Part of a small language model's weights.
Size: width 128, 2 heads of 64, MLP 512 GELU, vocabulary 4096, 2.15M parameters.
Each number is 128 + 32 x the weight over its row's rms, rounded and kept within 0 to 255. Layers, rows and columns count from 0. The size above them is the row's rms in percent of the matrix's.

# layer 4 MLP down (transposed), 512x128, rms 0.222, rows 196-248, columns 64-127
size [ 97 101 100  95  93  94  93  90  95  97 109 105 106  92 120 102  85  98  96 113  93 109  91  94 105 107  97  83  99 100  93 108  94 111  91 101 108 102 106 103 126 101 102  89  95  99 107 100  91  98 101  96 100]
[[109 106 115 115  59 125 105 124 144 137 127  96 111  84 135 178 145 199  86 187 113 153 116 129  89 154 157 112 150 173 101 129 118 166 211 130 164 151 153 135 127  90 121  51 233 118  78 112 157 145 138 102 156 205 201  95 120 107 111  67 142 122 120 115]
 [105 104 104  76 151 189 129 123 142 157 164  89 136  82 159 166 103 158 146 118 126 131 156 118  87 136 163 122 181 137 212 129  91 132 101 135 177 140 150 110 129 124 102  86  87 124  97  87 130 164 153 131 159  87 116 147  85 116 151 126 132  85 201 103]
 [133  80 107  76 148 108  61 124 158 157 126  57 134 145 155 164 121 108 127 145 155 148 108 100 170 152 179 129  95 188  76 134 129  64 124 193 139 195 133 129 106 149 144  87 136 165 154 173 112 147 136 104 137 163 100 143 138 147  96  57 182 153 109  78]
 [143 154 148  92 112 100 142 170  88 127 113 135 110  81 165 110  96 123  99 134  85 150 195 100 174 175 156 129  63 102 138  86 167 174  92 115 166 136 138 122 125 131 164  91 116 157 106 159 160 114 139 130 143 139 157 165 130  85  98 122 183  61 106  84]
 [129 117 123 120 140 113 124 180 163 181  84  57 118 121  98 133 141 152 134 164  78 139 148 181 134 120 130  88 113  83 109  78  97 109 167  98  94 147  95 149 179 137  56  95 137  94 105 147 108 130  97 132  88  83 113 106 123 144  61  80 112 228 137 156]
 [127 158 141  75 129 105 112 146 144 158  87 112 133 139 133 152 150 100 166  81 126  68 159 112 123 128 175 129  83  63 141 140 113 151 107 131 144 220 147 102 126 122 174  79 106  88 155 185 160 110 132  99 136 100  80 103 120 152 132 150 158 138 145 137]
 [114  71 123 115  66 127  75  92 110 105 113 184 119 135 121 108 168 128  66  94 131 166  97 143  72 162 206 116  89 159 135  91 137  92  91 141 128 139  94 129 126 102 144 117 123 197  75  82 127 139 120  24 160 170 133 139 131 124 134 123 110 141 158 141]
 [119 126  61 119 158 134 146 119 141 119 164 148 127 119 124 121 131  66 153  81 126 118 101 126 145 192 114 106 138 136 140 105 134  79 127  94  90  98 142  97 171 163 178  44 176 136  97 102  84 100 163  83 160 126 119 159 105 129 130 148 145 180 107 162]
 [103 101 145  95  98 128 130 131 104 122  90 121 152  96 129 110 118 153 165 108 118 218  94 140 118 121 159 158 136 138 112 169 150 105 144 164 132 102 165  79  74 177 122  68 123  76 171 143 116 130 145 145 143 193 135 119 150 117  89 146 179  63 207 143]
 [153 115 112 188  79 145 189  87 141 139  87 129 113 140  84 161 121  86 104 159  93 102 124 106 155 107 103 126  96 116 105 173  78 156 110 123 156 186 126 127 148 122 130 166 186 145 143 117 121  95 157 156 137 131 117 111 110 161 119 140  69 182 145 118]
 [100 148  70 132 111 127 105  94 128 156 178 132 155 140  75 131 179 182  83  91 138 229 146 172 105 146 172 148 132 157 146 112  73 186 126 135 151 138  76  91 154 158 111 103 172 125  63  89 113  75 157 133 115 188 142 157  76 123  99 175 115 129 152 135]
 [172 214  87 133 116  84 125 175 113 216 191 181  94 106 105 184 157 132 107  88  94 114 161 113 111 100 203 141 174  91 110 119  98 119 110 127  98  92 118 104 130 101 109 113 114 106  98  85 168 102 165 154  89 151 101 135 120 118 125 115 130  88 110 134]
 [115 126  91  88 135  86 105 130 126 132 163  78 163 109 170 120 205  29 129 146 116 147 150 150 117  93 157 139  89 166 150 161 146 174 135  88 121 156 197 172 148 141 146  97 130 181 106 104 141 117 146 142 145 118 180 148 155  77 106 130 150  76 142 156]
 [147 115 133  62 124 154 120 168 103 136 129 178  75 132 103 111 109 130 118 146 150  94 126 103 114 166 119 158 119 132  80 112 143 136 161 115 134 105 162 165 139 109 133 133 137  71 141 149 170 110 167 134 174 166 165  77 138 119 127 153 141 131 195 131]
 [152 145  80 144 174 128 130 104 108  93  83 159 113  46 114 120 122  86 208 102  84 144 126 107 136 128 143  68 148 195 148 139 104 101 154 165  82  96 120 114 109 131 117 139 166 135  87 152 106  65 126 129 124 116 212 179 140 128 147 129  75  90 114 141]
 [103  44 145 182 133 167 145  86  89 126 131  92  98 116  93  89 110 125 176 152 125  94 145 120 143 154 131 136 101 155 134 179  96 178 161 114 136 159 111 159 112 158 114 120  49 101 175 112 181 132 158 112 126 123 205 173 114 147 156 151 130 110 119 194]
 [136 125  86 142 159  95 138 135 130  86 123 133 133 161 184 149 134  92 142 133 136 136 132 138 101 140  97 107 112 117 104 116 130 114 143 130 161 140 138  95 137 117 150 141 120 131 107 178 143  56 219 108 152 130 127 167 153 126 193 140 126  46 130 183]
 [183 177 165 134  90  89 163 159 106  93 151 192 164 144 104  70 182  98 153 131 172  87 128 108 154  99  80  99 137 113 146 141  84 192 109 139 119 116 154 101 118 174 157 122  81 189 117 203 103 151 110 113 150 111  99 124 122 104 121 130 155 144 131 137]
 [ 41  92 167 108  84 133 157 150 128 131 156 122  89  90 124 158 136 101  94 102  94 146 128 222 107 173 162  78 120 124 136  94 124 125 121 146 119 115 101 135 163 159  54 136 118 138 159  79 144  98  86 144 111  69 153  87 159 132 104 114 122 163 115 154]
 [ 87  72 111 116 136 147 125 122 123 100 140 102 126 115 110 118 137  44 111 138 206 124 160 103 195 112 119 153 151 108  70 101  79 136 132  81 115 137 165 150 149 124 113 158 171 133 158 132 176  63 190 147 141  67 156 148 161 150  94 100 176 146 148 127]
 [147 132 160 143 150 151  99 107 155 100 128 112 172 167 186 130 134 116 151 116 163 159 170 172 106 201  85 119 108 156 119 111 102 106 120 178 152 161  90 188 148 120 107 131 155 135 143 119 147 121 126 113 130 113 158 127 131 140 115 141 129 158 137 113]
 [101 119  66  93 139 138 139 115 115 136 130  92 127 131 147 104 119 142 100 174 103 123 138 137 129 200 117 137 150 120  57 145 184 144 141 108 139 124 162  32 103 157 129 111 134 123 179 162 141 137 106 137 150 156 176 136  86 140 129 138 154 154 125 130]
 [111 129  63 132 143 116 160  94 109 179  73 118  69 134 126 163 143 120 158 176 160 106 113 176 114 109  72 145 151 112  71  99 134 115  91 103  56 110 123 140  64  90 121 166 150 141 139  87  69 108 108  56 116 122 110  72 128 120 111 138 122 100 140 136]
 [144 120 149 179 126 155 128 144 142 126 195 135 189  92  70  80 147 142 110 113 175 111  92 161 126 107  96 102 125 112 107 113 136 118 181 136 116 140 176 184  71 168 118 108 109 112 140 149  91  95  83 127 128 165 129 202 145 135  91 149 120 177 141 193]
 [106 138 100  71 169 156 102 101 109 151 171  82 126 146 127 176 117 146 133 148 147 150 192  43 121 151 141 126 136 145 172 152 171 106  58 153 132 144 189 193 145 213 176 155 157 148 153 136 186  80 184 116 164 120 163 123  79 114 170 150 155 109 136  81]
 [163 136 120 129 114 131 110 116  79 133 136 159 145 153 150 110  78 147 105 120 169 103  99 105 165 128 117 119 144 147 147 105 107  83 159 129 159 163 118  84 179 151 190 145 187 170  61 125 101 108 141 146 121  68  56 152 101 138 122 174 112 106  51 128]
 [176 102  81 154 178 132 136  95  99  88 104 127 139  99 121 107 116 117 174 116 125 104 152 144 119  86 140 168 146 177 122  83 171 115 112 115 106 131 123 107 149 183 132 131  80 125 146 111 138 130 125 124 112  89  86 151 155  70  97 213  90 174  89 139]
 [131 125 142 160 144  86 143 143 142 147 142 126 115 172 140 104  99 179 164  88 108 140 114 138 141  86 142 143 154  69  99 125 184  75 127 151  63 146 145 108 110 172 126 136 110 150 144 136 147 113  75 180  83 101  78 141 106 103  67  89 150  89 169 104]
 [ 90 191 183 171 110  86  95  77  86 107 127 106  76 136 127 148 147 176 129  64 118 202 132 130 114  80 106 110 114 137 134 117  47 128 108 159 141 163 115 126 149 111  68 201 173 163 156 130 153  83 143 177 136 107  86 157 105 157 116 116 112 131  99 123]
 [101 163 141 101 115 127 147 102 156 138 187 149 175 138 139 148 152 153 135 118 131 107 144 129 146 156 125 108  78 127 100 124 133 139  80  91  87 123 194 102 132  99 157 139 124 160  64  61 115 133  68 146  84 160  95 153 149  78 163 146 123 105 151  97]
 [132 112  76 140  89  96 112 134 120 172 121 185 131 152 148 142 136 174 112 101 128 140  74  48 142 102 111 176 132 161 140 136  74 174  91 110 108 183 114 178 137  84 112  79 167  76 137 144 118 135 156  92 114 188  95 135  75 153 106 119 167 138 184 172]
 [147 201  70 148 103 129 113 151 147  50 100 162 158 132  94 146 105 141 183 150 111  91 112  83 113 120 104 114 191 147 155 191 123  40 133  75 143 171 118 151 147 127 150 157 125  98 136 140 144  80 128 145 153 129 109 154  83 114  95 104  70 152 150 127]
 [155  78 120 144 147 153 155 123 111 139 144 131 120 189 116 142 100 152 143 100 127 206 177 144 100 109 105 128  39  75 132 160 111 144 164 152  78 151 163 148 107 186  94 105 154 170 145 185 139 140 120 106 119 105 177 110 170 108 104 125 105 183 156  94]
 [ 91  99 100 136 152 148 156 176  94 155  99 150 164 145 143 107 105 108 103 137 132 158  86 169 110 115 122 129  83 149 158 112 176  88 188 133 193  88 162 192 125 164  87  66  82 130 124  89  99  87 123 103 149 175 155 166 149  80 136  99  23 107 123 132]
 [149 138 114 122 187 132 127  98  94 129  96 120 161 123 175 126 139 136 116 122 113  41 117 117 102 110 129 125  96  68 164 106 120 113 182 137 102  98 125 167 147 110  99 220  91 108 115 157 116 121 119 107 104 156  91 122 159  83 135  84 156  95 117 157]
 [100 136 125 186 123 152 118 152 128  84  60 208 101 149 144 112 143 111 103 169 138 143 147 122 160 117 157 124 167 173 114  96  69  97 182 194 155  62 128 141 134 140 111 110 166 104 162 161 125 117  89 127 124 134 110  96 172 155 157 178 140 134 123 150]
 [122 109 111 183 174 126 176 108 109 119 109 105 114  87 118 127 111 167 170 137 107  48  92 126  86 132  97 150  76 129 115  90 176 156 103 109  83 133 132 155  87 171 172 199  76 100 198 112 131 108 128  50  90 152 159 137 170 133 152  91  97 150 152 129]
 [183 121 143 188 188 137 180  84 125 119 133  97 129 122 120 163 111 129 151 114 159 142 117 186  73 101 175 119 175 158 124 175 133 185 154 112 132 160  93 103 120  62  79 160  69 108 143 106 165 134 116 115 107 113  90  98 164 132 131 124 169  76 148  82]
 [130  80 189 159 116 134 124 108 145 130 115 126  83 120 187 153 118  97 126 167  66 131 193 165  86 158 115  59 119  93 178 112 112 180  95 157 109 135 140 101 178 145 147 137 118 129 129 144 163  94 161  75 148  87  97 104  97  85 153 149 143 123 169 134]
 [125 178 162  84 109  97 122 160  83 111 114 136 164 138 134 119 155 120  98  72 155 143  96 125 111  74 146 179 117 155 179 124  67 104 115 106  49 112 117 161 138 111 138 173  92 128 123 132 147 129 160  71  96 168 110 135 135 152 120 114 103 177 150 192]
 [ 91 137 102 155 138 149 118 195 119  91 128 146 135 128  78 102 196  79 100 157 179 155  74  78 148 140 166 182 145 108 101 172 123 156 114 101 117 156  90 135  93  79  88 167 147  93  81 155 164 125 153 162 167 171  87 135 120  81 121 107 100 149 120 139]
 [175 110 109 151 158 125  64 146  80 171 174 140 101  98 109 129 149 223 187 160 167 156 138 136 171 172 160  77 106 112 103 145  48 110  80 110  69 143 118 138 132 143 132 178 123 116 109 139  91 129  94  59  98 115 113 125 145  41  95 123 123 153 146 158]
 [112 112 107 101 103 157 127 161  95 159 115 142 174 164 118 116 131 106 186 116  91 105 134 124 102 193 143 103  91 129 181 136 160 124 100 116 104  82 101 121 112 177 146  56 111 127 108 107 116 123  91  78 132 160 208 151 102 106 115 129 110 114  80 109]
 [128 132 154  92 155 144 126 129 148 199  80 137 106  87 149  90 154 148 176  90 116  71  87  79 171 138  99 144  98 124 152 173 111 119 130  90 146 147  66 136 190 164 145  56  74  90 157  90 179 159 127 134 145 172 128 157 125 162 118 123 138 107 128 115]
 [140 152 160 156 134 116 115 187 106 173 167  71 147 118 107  71 105 154 142 109  78 197 145 125 147 119 126  99 133 176  76 122 101 102 127 110 154  91  91 102 123 105  98 182 143 138  63 152 120 111 118 143 108  43  94 136 138 126  89 153 122 107  90 131]
 [ 99 153 137  89 216 152 172  89 136 179 144 155 126  62 113 106 128 114 142 102 111 142 138 178 107 112 155  87  66 114 166 118 193 157 111 166 177  95 162 128 101 189 110 121 104 136 140 104 144 169 122 156 161 137  70 102  98 161 102  90  84 131 108 116]
 [144 138 101 159 111  91 153 142 162  52 142  86  86 143  96 121 104 161 167  61  99 135 134  62 162  59  78 138  99 111  89 164 177  99 134 126 106 146 172 112  91 158 131 117 130 124 102  90 138  89 151 106 144 144 131 151 155 109 117 162 121 144 204  88]
 [157  78 159 129 189 141 166  72 173 108 162  84 172 165 116 160 164  86 133 137  90  85 138  65 113 161 152  95 153 147 154 162 144 177 130 171 113 102 130 139 135 118 114 115 116 116 108 132 126 118 103 195 129 177 150 154  72 158 126 112 174 176 161 129]
 [208 118 119 148 164 136 120 139 110 143 164 144 107 156 101 147 175 135 128 110 154 130 140 165 168 135  98 151 128  69 114 162  92 127 131 126 129 150 138 151 138 132 101  75 155 106 140  96 169 156 153 140  79 155 108 155 103 108 159 123 114 169 135 133]
 [179  92 144 162 106 130  85 173  90  97 100 170 128  63 124  96 148 159 133 176 144 107 117 163 108 156 124 126 144 153 111  89  81 118 116 113  95 142 107 118 140 129 194 104 195 169 125  96 125 173 118 133  63 125 176  92 105 113  96 139  60 110 165 134]
 [104  99 157 142 131  64 138 144 188 120 112 152 145  99 121 145 129 177 137 120 112 121 117 120 146  66  78 113 226 163 153 141 170 141  81 161 165 137 139 102 161  80 118 137 161 125 164 142 132 120 164 153 131 162 149  93 125 126 136 116  65 129 124 146]
 [178 143  89 184 136 152 145 131 164 148 150  77 211 136 103  88  81 102  90 128 135 110 112  74 131  90  90 154 121  93  89 106 173 150 122 115 108 151 143 188 149  90 125 110 169 142 109 154 103 137 136 121 125 146 176 151  51 149 105  93 131 122 117 136]
 [138 133 138 181  83 138 174 166  72  96 145 174 177 138 157 141 149 120 104 116  75  43 141 102 176 138 103  94  89 122 130 126 130 101 134  98 123  73 139 142 179 141 131 185  82 133 164 115 101 210  79 154 110  97 101 167  79 162 135 107 163 146 101 127]]
# layer 4 MLP up, 512x128, rms 0.224, rows 197-248, columns 64-127
size [ 88 103 104 124 100  94  94  92  97  99  98 116  92 106  98  92  97 106  96 103 109  98  93 101 105  92  94 107 106  98 107 106 104  91  99 108 107 107 102 114 110 106  89  87 115 105  99  87 101 102  95  98]
[[ 94 168 150 144 158 131 102 130 125 146  98 192 125 191 102  84  57 135 172 107 140 156 155 112 161 143  96 170 159 188  89 174 152 178  89 177 162 144 115 150 113 143 199 177 127 138 132 128 188 112 135 147  86 121 126 121 118 148  93 122 149 137 133 125]
 [149 177 150 134 203 124 124 127 169  38  92 144 125 108 128 116 141 169 120 150 109 105 183 114 121 198 152 103 133 154  96  83 158 163 177 155 185  90  99 126 143 114 128 160 101 157  96  95  60 130 117 147 153 107 143 118 172 163 152 167 114 104 160  75]
 [153 104  93 122 125 122 122 154  92 144 124 104 139 137  72 136 102 138 200 187 129 118  67 109 107 120 132 108  99 148 163  89 112 136 138 102 135 105  93 147 105 175 130 143 140 172 144 111 106 134 142 162  99 152 107 151  94 180 153 100 142 107 142 141]
 [121  68 167 122 124 133  91 108  96 160  67 155 121  88 112 159 143 122 110 111 141 175 105 121 180 130 130 117 158 143 165 118 105 104  95 137 130 115  96  93  48 137 109 146 170 164 155  90  65 129 136 141 149 151  41 159 129 159 201  81 146  85 110 138]
 [109 136 151 112 159 129  73 146 115 102 154 137  84 163 103 106 161  83  77 102 122  99 128 122 156 199 126 116 150 133 131 167  66 146 170 142 106 158 128 135  66 107 126 158 101 102  69 143 139 122 112  86 117 138 125 124 154 127 179  68 105 208 102 132]
 [106 126 130 141 147 147 138 161 163 138 135  93 192 163 136 129 148 114  95  98  94  77 130 112 195 133  88 111 160 134 115 172 106 167 133 111  63 136 144 146 133 124  91  77 160 165 185 102 123  61 112 181 163  70 167 115 148 144 208 170  83 148 116 165]
 [160 109 123 177 159 119 118 166 133 151 109 120  76 112 142 148 167  86 145 169 169 138 103 140 194 114 133 164  78 205 129 116  89 199  83 118  71 133 146 100  88 128  89 126 105 194 131 134 105  79 123 140 138 111 132  97  81  63 152 121 111 110 154  56]
 [138  96  50 160 111 135  78 151 114 145 102 145 155  83 181 109 193  98 148 155 137 118 114 129 116 122 128 161 100 123 105 118 103 151 159 108 125 134 185 107 128  64  44 131 165  83 133 122 148 122  72 126 135 122  42 139 210 167 108 115 141 197  81 109]
 [135  66 135  66 165 131 109 162  84  79 100 125  73 107 156  75 157 144 103 156 178 196 138 124 116  86 120 101 145 140 105 128 160 103 100 116 142  97 129 183 100 133 152 172 117 126 154 101 165  85 123  79 146 115 108 114 116 131 153 145 138 135 108 168]
 [ 95 159  27 167 150 114 158 128 102 151 160  82 130 172  93 128 157 137 122 125 185 131  78 143 135 134 104 187 112 155 150 165  95 140 113 132 134 145 105 142 105 105  99  76 104 134 129 102 139 137 145 130 189 127 127 145  84 209 136 117 117  94 151 113]
 [137 143 117 133  90 138  91 121 139 143 173 178 127 126 100 134 139  97 124 178 102 121 106 215 160  87 114 135  62 161 132 112  93 141 111 106  73 122 118  88 112 136 120 165 109 134 113 165 170 128 141 181  75  98 154 122  99 126 200 109 127 127 179 112]
 [128 105 191 136 103 140  90 140 164 144 108 102 120 156 195  78 133 121 131 104 120 187 165 109 162 152 106 137 141  61  75 156  99 128 164 143 117  68 119 135 175 108  92 126 133 196 160 166 129 103 108 121 101  98  83 125 127 147 132 159  88 158 183  97]
 [132 141 150 111  96  98 120 150 126 127 103  77 168 161 135  98 190 111 138  90 100 122 142 115 187 105  71  77 142 187 105 140 111  78 103  79 130  77 109 148 132 148 115 144 120 121  68 153 127 134 100 171 145  85 196 151 132 129 169  45 126 119  83 153]
 [ 78 118 143 121 169 145  85 126  90 105 125 129  78 168 141 111 135 102 148  74 141 164  71 135 115 161 109 126 147  76 198 124 169 127 154 108 100 132 144  84  99 103 100 129 158 201 129 148 136 129 112 168 105 173  76 169 126 139 203 128  98 149 181 139]
 [ 92 114 126 139 124  60  88  86 144 169 113 124 120 140 153 109 117 133 115 100 126 127 109 174  66 160 129  91 155 129 133 183 123  35  95  87 189 148 106 163 136 152 102  67 148 129 174 151  72 129 157 166 147 190 165 180 158 147 138 161 126 154 149 128]
 [105 158 193  79 146 189 140 170 128 118 151 128 155 147 138 157 111 158  93 106 133 151 168 143 177 135 131 173 115 112 169  79 146 156 133 146 139  96 148 138 109 181 116 144 126 187  86 119  97 170 145 120 136 122 112 178 175 156  83 148 129 136 115  94]
 [ 71 105 167 150  76 105 127 142 123  95 126 131 117 207 112  73 107 142 153 130 140 128 148 102 165  48 107 145 108 106 133  68 102 189 137  95 139  95 128 170 174 133 116 152 103 167 204 119 142 152 120 132 132 151 155 148 158 150 127  44 109 107 136 115]
 [159 136 119  79 107 163  97 111 203 107 150 135 135 206 108 136 145 183 102 169 102 114  87 111 121 142 146 106 155 133  65  53 134 142  79 142 145 122 168 106 111 139 121 146  90 132 129 142 132 116 137 156 114 116 211 134 159 181 178 123  95  97 132  67]
 [121 122 165  91 151 133  84 159 125 126  61 116 110 114 130 110 131 120 112 160 151  99 206 158 139 121 127 154 150 152 117 120 115 104 148  97 182  94 106 110 142 138  95 172 171  83  95 117 134  97  93 126 121 162 101 202 174 132  74 127 119 170 157 129]
 [138  45 131 120 121  94 142 111 139 125 143 117  66  92 142 105 109 144 141 134 161 132  80 151 228  96  71 143 150  90 158 158  77 150 133 186 133 107  72 110  94  91 160 161 113 153 112 113 170 167 116 122 112 161 124 122  94 163 163 111 158  85  93 149]
 [128 155 130 130 131  83 109  97 192 114  83 195 121 131 150 117 108 116 113 182  84 159 146 142 116 131 114 151  78 129 105 121  81 181 153 151 153 168 112 110 143 125 117  83 161  86 154 104 149 132 113 177 101 139 178 129 126 147 191 184 117 105 112 138]
 [148  77 144 150  98  67 173 146 188 185 175  40 163 126 130 161  77 134 104 126 116 103 102 152 177 110  73  96 173 123 160 102 144 178 139  94 116 116  95 151 147 113 104  85 132 150 105 119 119  77 102 106 105  88 151 150 183 127 194 136 112 138 137  99]
 [189  71 134 120 177  93  99 135 142  67 173 106  51 129 112 194 123 149 132 139 163 164 109 119  95 125 117 121 134  96  69 155  79 117 164 119 152 140 108 120 106  97 131 118  85 128  87 131 115 141 160  98  96 117 158 137 143  99 147 106 137 150  73 146]
 [118 149  84 152 147  80 135  71 105 133  96 122 125  93 135  99 105 155 126 118 149  63 122 164 112 151 156 147 126  97 183  69 107 189 233 143 140 142 106 146 112 107 149  81 150  98 146 158  97  73 163 163 105 132 121 144 171 169  39 143 143 105 157 137]
 [174 110 128 132 102 104 107 194 180 114 137 142 138  96 142 144 179 169 144 204 169  86  95 139 119  95  71 176 102  87 113 142 127 176  81 120  90 129 164 134  99 121 146  92 165 112 125 176 153 105  66 129 189  89 128 124 108 155 147 153  90 111  80 100]
 [ 82 135 191 162 113 103  63  80 124 141 114 141 152 128 160 172 141 127 204 147 127 147 110 160 142  93 205 195 202 153 106 132  82 115 122 131 118 108 128 111 120 160 118 122 136  83 151 118  57 111  78 149 170 128 161 195 116 140 159  71 147 117 173  94]
 [ 73 105 155 135 147 127  82 140 133 122 151 115  48  83 137 147 115 142 128 124 135 151 116 153 149 113 110  75 141 143  47  94 183  97 141 155 160  93 111 112 152  67 115 149 174 133 170 162  98 133 146  88 175 153 130 160 124 161 167 133 131  98  98 136]
 [128 204 173 160 135  89 117 107  80  96 138 162 169 147 111 166  99  92 162 112  92 136  86 123 148 142 153  71 181 122 158 118  78 114 132 117 132 133 130 123 171 113 144 137 134  94 108 172  82 154 124 117 161 119 106 133 141  86 123 130 141 157  82 152]
 [167  95  95 149 198 142 126 125 133 136  99 101 168 168 137 121  77 140 133 160 153 106 151 114 130 153 116 124 178 154 151  88  90 130 163 102 153 171 122 158  97 122 156 103 138 124 126 110  96 140 194 148 150  78 114  79 155  98 177 136  97 166 134 133]
 [124 154 134 105  94 147  71 133 103 147 175 179 164 163 115 124 177 128 130  84 135 170 121 119  72 132 184  99 120  94 177 150 115 157 140 133 116 115 124  65 120 114 158 166 119 131  96  61  69 104  84 110  95 142 157 162 161 104 113  99 140 117  91 124]
 [ 67 147 186 101 138 124 116 134 151  81 117  69 177 128 126  47 102 146 159 113 116 132  88 113 115 172 115 152 170 155 189 127 115 138 158  88 120  95 136  85  88 131  94 221 135 200 123 157 164 108 114 109 125 206 129 149 129 125 169  85 113 117 142 147]
 [143 133 161 129 143 121  88  96 134 156 109 146  46 126 103 131 155 109 128 127 154 109 125 113  62 101  64 133 177 103 160 129  93 147 133 157 124 109 159  97  87 166 102 179 146 127 159 129 124 168 171 151 161  75 119 123  75 161 188 133 119  81  73  83]
 [ 54 116 150 147 176 126 107 133 159 172 177 146 116 174 122 109 113 152 171 128 137 139 143 196 112  90 125 136  65 158 136  88 167 114 135 100 112 118  96 149 102 140 143 130  64 107 139 117 114  90 166 150  76  75 140 101 154  86  95 118 175  88 117 208]
 [108  94 158  97 121 173 107 175 130 116  51 102  73 172 141 143 115 183  72 137 134 138 176 173 129 122 119 167 126  97 104 107 137 144 116 152  78 184 133 138 127 142  49 112 129 124 125 119  64 109 145 195 143  88  83 103 170 183  87 155 160 151 177 169]
 [120  74 175  65 118 124  90 139  39  89 136 145  57 143 151 146 167 115 106 168 123 172 137 133 110 154  66 124 184 111 114 119 133 120 112 105 154 163 123 170  80 149 139 141 146 100 103 140  90  43 134 176 126  98  36 135 123  76 141 129 110 135  80 145]
 [131 132 105 153  98 103 130 139 145 126 117  94 162 155 150  77 141 175 174 169 124 122 139 164 137 138 172  80 121  45  96  79 128 101 152  98 201 111  95 145 176 137 131 135 154 158 154 101 154 180 132 137  98 102 121 144 148 153  71 122 143 113 129 132]
 [180 129 157 146  78 125  80 146 149 122 132 108 134 136 164 123 158 157 134 101 111 170 137 152 101 118  86 100 110 135  98 106 135 159  78  96 181  99  90 109 176 160 161 132 110 142 207 109 130 126 156 150 125 150 137  81 143 163 129  93 148 154 139 149]
 [113  65 151 104 161 147 109 114 121 142 158  88 114 170 149 144 133 204 122  79 128 121 121 152 129 113 171 145 133  77 176 158 156 193 112 103 119 127  91 140 166  88 116 110  85 104 149 145  67 135  96 161 155  80 115 113 140 165 154 159 131  75 163 190]
 [209 114 122 141 138 153 155  62 146 103  48 150 121 179 133 163 123 124 122 113 150 129 129 153 141  92 108 104 179 160  95 114 153 157 152 125 161  94 120 153 155 147 109 133 106  88  99 112 127 119 166 127 135 104  83 132 126 140  97 215  63 155 158 174]
 [139 132 101 125  88 123 190 139 119 150 112 167  95 142 124 182 152  79 143 183 187 158 144 152 124 108 187 115  86 131 156 120  86 112 135 149 123 142 151 178 114 146 145 151 138 158 132  94 156  89 128 136  96 178 134  94 173 181 126 125 149 135 110  73]
 [183  97 180 129 159 160 149 130 149 124 148 108 108 103 142 111 126 157 160  92 127 153 129 120 126  99  88 136 106 127 103 153 186 160 132 123 153 104 161 191  99 186 146 147 154  65 150 134 144 174  80 177 171 156 130 104 119  96 147 128 133 120 156  69]
 [134 145 142 118 163  96 113  99 110  83 116 141  86 112 113 130 175 117  81 125 202 141 149 166 138 165 154 106 135 114 142 106  28 172 118 126 138  67 134 123 185 147 137 116 170 175 118 250 170 180 120 157 164 102 113 166  75 100 108 117 149  89 160  78]
 [ 71 128 121  98 169 210 144  83 116 123 118  91  70 143 153  80 129 107 126  88 123 125  96 128  89 125  79 161 123 159 142 173 106 134 101 151 143 184 192 117 126  95  76 111 170 157 157 132  94  71 147  81 121 108  93  75 107 134  86 148 121 142  92 124]
 [155 127 145 107 144  73  94 107 123 133  95 119 122 116 169 124 140 114  97 167 115 153  85 173 109 117 171  83 147 101 147  71  52 149 132 101 137 122 180 128 158  71 157 136 156 129 146 107 200  96 139  89  80 138  72 167 133 124 152 117 133 124 142 169]
 [160  71 119 102  98 109 147 174 119 145  96 148  94 107 132 153 123  88 160  79 116 136 163 110 131 135 122 157 107 160 137 120 152 174 133 176  79 126 150 140 134 158  88 107 106  93 110  57 113 122 113  86 148 134 150 112 145 129 147 163  81 155 126 122]
 [127  97  62  56 143 133 164 128  82 103 138 102 154 138 188 160 119 102 136 144  97 132 125 187 134 133 139 175 130 147 148 153 180 189 176 174 177 142  76 168 170 128 116  55  68 113 138  61 111 126 175 164 123  94 127  80 101  87 173 134 104 159 131 128]
 [160 133 165 192 159 121 120 124 122 174  90 104  93 150 119 143 153 191 172 133  85 149 132  90  80  89 150 173 137 100 155 132 126 101 138  90 140  68 126 100 120  77 122 118 122 141 165 139 180  95  84 138 121 180 158 169 131 163 118 138 105 159  96 135]
 [ 61 117 159 121 139  91 111 148 145 141  83  90 151 119 209 167 129 150  97 171 126  87 152  72 122  59 122 107 132 150 210 102 168 126 150 119 143  84 160  79 140  83  93 144 111  97 138 121 118  83 142 102  85 141 180 107 136 163 124 129  79 111 118 143]
 [120 107 176  95 140 124 135 213  89  80 127  67 113 148  85 117 136 126 102 119  61 126 127  72  84 181  97 127 161  79 177 139 171  97 128 133 132 131 108 130 110 163  82  75 136 101 102 124  99 140 110 147 131 118 129 123 141 147 173 132 102 155  93  87]
 [180  85 139 154 134 127  94 120 107 129 133 107 157 119 140 145 123 105 113 123 123 186 129  81 149 158 162 149 102 188  95 130 124  99 141  99 154  93  85 106  99 144 155  81 183 155  92 116 141 108 159 124 143 132  78 147  73 147 157  97 118 122  79 192]
 [133 144 125 177  30 102 108 148 170 150 136  99 142 189 119 103 140  89  74 129 130 127 105 113 131 114 134  79 138 155 183  97  94 107 123 115 117  60 116 137 163 114 173 128 179 118 140 132 125 113 114 174 103 154  99 141 100 156  87 104  79 155 136 146]
 [135 144  77 131 150  77 132 160 130 105 101 123 115 154 125 127  67 101 162 175 145 178 138 123  99 129 112 187 122  88  97 187 108 147 185 100 164 144  95 159 176  80 135  49 146 140 148 114  88  88 169 160 128 136  65 128 218 153 158 110 141 116 169 156]]